Part of a small language model's weights.
Size: width 512, 8 heads of 64, vocabulary 32768, 61.4M parameters.
Architecture: LayerNorm before each block, learned positions, biases, tied embeddings.
Each number is 128 + 24 x the weight over its row's rms, rounded and kept within 0 to 255. Layers, rows and columns count from 0. Numbers have three digits each. The size before them is the row's rms in percent of the matrix's.

# layer 5 attention query, 512x512, rms 0.0623, rows 192-202, columns 384-511
100:122090131086155116136134126119163153153151140101126116132131137144125146101110113145125166161165134087106136185110145129148166116177139084117117136143125131162121093125128142137071122105129107159097153133151127123109136102125136078138129139099156150096156130117142181128148152111130091135161125108124118141119102140109134125112139129141168141104074137159108093131105115107075150124122
098:110182113106125123124138142158105122099134124117159186115152148131141140125095132104142151175087117164078132118124127115150114120156109127130133132111111091124141096168156107149103139155086146105151127137115093111122116108104141111130123133151117095094165094125126139193157138130100114135119097126124189114164165128116139165136106095100143102115111118135075172113124133120116135129142
097:121130143108099118149143115129163141126117083103156164098104145144161100117113153113072091136147101148163113117089151148127103134097126152141117138140197105114131155118136142137122100148081158111138066127141107134151139097153105142145159104097171112138115152146142160106149099100125172119067147139161139150112124157155140135139071115133126121125152122114140091160117140148142097105123
095:127114115149106145147161104067121148108155132116156118143136106094163128159130142114151133204141116130122154125133155146148135124171119142146144130177153134098133144133109132125147137119112120104091098113112098155125181073123126132180096136111108136137142148166159150151077085114114127115120127123125132118125161128076139105120175153127118136158129111185054145120228157144081160140149
095:128133112149135112089174135099117135127117113132101124180129155109136142119095175141082136184114128152136133132101098089068125182126089158143086180154116146168146117146094182118105117111134136137145180112104147116138159142138171132122132149146132122116124135158115142158110118132114119162116150124109158140114157116116127109120147151121123113127119151124082111165120128160132157155135
093:088130156144103107152164138095101073077169156136145175135125094130145126144134161120106114128157101113145145122156144120171116123128104126071100101125168145138148109097121084148098142150130107099086137095110156098098168099125154142153101153126156131113145108129106105129159130140061127073113115154125111098120146117139115139105109155127131151148160161090117154085142110106102117113158
097:123139101135096180099145114125139114163156159120099121123118133125156101100110139112137114165101120141120112116118123179131105176123132090165153135129151117163179118148155123104126119132132112120135135132099165079142149160098076124080125101113111122103087138082147132113127141088124098148150095093163133144160144083102140139133095098129137144127119143120180126094135164162140142122147
102:082120147114117131135137119136159176129112107165126150097125151155158094119106126098115131109153139157131125187157112099054133187135157089122160170111130080130092115090094102122135121148147153082134137145109122153121136073144149105108126117127113097156093135169102134155108149158151142117131059143108095127104114113198121137135117118103142130117086125154133122096131169100116124116142
096:129123138123088069160104125106130125115164139134099143122078119135117120089101126161122127113133099144119066179164118135147127109116126175130183131127124122110106153122142097112140132112104106131165150149097090088138144111137153163113132125147083135136126086141127079168169069107136123185147127122143157135148123116130113129154101138130125083129115108167119121120113135090145140121181
103:141116137103131116123103118155125123090134135111100129130115111099124121126099102111142135134201109146137125147108105143109120139170101105162116124202113117126152134102111120156146116124119137138123128155169110124144148083131130125161145089147182124119104147122135053136147121100116159119125138118105115148181079125099118106142128118127131150168165123102115126132149154158145149125129
095:160122130111107099075146164110166116108125183083089127148103091117114126122141158095130095145110118079124094140127103125131114102057131134090133099147098131109103112158183075154147096129112163122084100113127100136157124081124102122158144117154149072122132118109140168109127112121133134133093129163138136136158108140124177131118104109144167097134140123123111102109110121130140127125098
# layer 5 attention key, 512x512, rms 0.0613, rows 192-202, columns 384-511
094:119117140106116149129137131147146127106148111106118109146095132138121145158111110127145141108097160092107142108120138103115131118073153149153102116147159115158114053125152161152111152087140089122091159137139163114167142108116138114111153107109150123113142156181129141102139115127122071126136122100092157157122116144102164105143124166145134126131135164127111147144074108098142139089139
095:113114138111118151143142121139121119116083130116137192092162099149115123134091129133155187128163128139089115089122155145189154146158095127115170135127139138125102129143117147076112162161120173157103117138112081098155087158110104144159097130135121093093158138155129144137103094087111146111172115145120154128091152146166135173113092136142104149136105127144084124115165121131129108124137
093:140125144146139089116122147113107107110060142102173142127103132150167131117122113139114116140112100136148074147064182137122162122106111128125098137163144163136140150160127130101152157104120124110095063127134119148100118098197099114202141110143123100127139128161101139109119095105116115147109117082151108124141150095156156112144141136098106131133174124131105107133109148131128118102160
098:120120139116110117146163114132120097091123142075163126137114150125141164152135148147148111113114094136159139125150113129189106134149146080138123109136132152073128148157111135139163111093091106093107106107173134125100133073077116123108116119134138144133122169092123153149109097156153136137129155119152117121136170109122139140111133157110119144145151107162101162098142161130155155089167
094:141089126136142151106163168066112160128132124144122146159160140135129113117120155122101139173166095158149141104117106118128113153150160113149150135164148138151161136127133164125115123148132107126139133121099153133155108125119097116116143127134184132140107130090120102139061124123108124151079106105121125139129121108123146084132105107154146148149138142130117101114084092156130092131105
094:114137130122123117121129146127129142152151140143111187107146116177072136162131119089132166179124131180117141105119156084129117126134134140126140099116147118116127119133141140071130135105118147152114158128103166078104124138156129131137135121150121147137140113155130093123113148130080104147154084101150073140138082160112119094097130111124123139150134114095138166121114144151131126121110
092:106168144158141101119183130113135096116171114075112099120126106133162097145114109158119120110094113152129127115142156150122141127123129092130182124132157102120145118135165070121129096140123133122120169121158149134091121142096094128095107130156117121150130112108129126131144120121114117149147137123166101157156155142133127120108135125123126107111154121134098130103117172138107163094158
097:148148107112105175128173123175125142155129107153118139134127109155125114086114150131156148084178136116143140178152198086097155093142132155139145145159139113125108144126137138117117090136136122135157120142152136161135109110117140145103140111121143143123064126170128134118097128132152137106128087116103165094104089105128100118130115128100142137115134145146179106128152167150107076155155
097:099148100090128181150125127065112088080180163162124132116166112164106110134130163151129170114102116134143118112175098094113111118119147162126149125135123140122128137088116139089158144132130117124141137164157138115120128139146142119136148142152111163123131123129133064130145079103129126158121148151124132140170132168146135107101139122156124110145127093097172130106132124131129109145134
101:110121176070097100110111126136107134073100129107105146107165106107115134152109121098133165162138097127146119142107130132133162148153106132116166122127099117105138091133130129183121146104120109132124157109148123159119114129139149123142178139146123133120139148162128109084174123143119162156122141107132113168129094146107083129168147082111156110194142108096117143146157196121189146093130
095:135135135121086140138136135096140158112113090132116135173112083135104138128159115120153116075109152103093112147124107118108113095155101105125127121101153171085123111151132106159141111144119155142181110150154094100087098090154129182153167091163151138160155138141115150115113097154105135104156174146113115118123111141109142124104174128136152095117151119144140083140133144127162144147105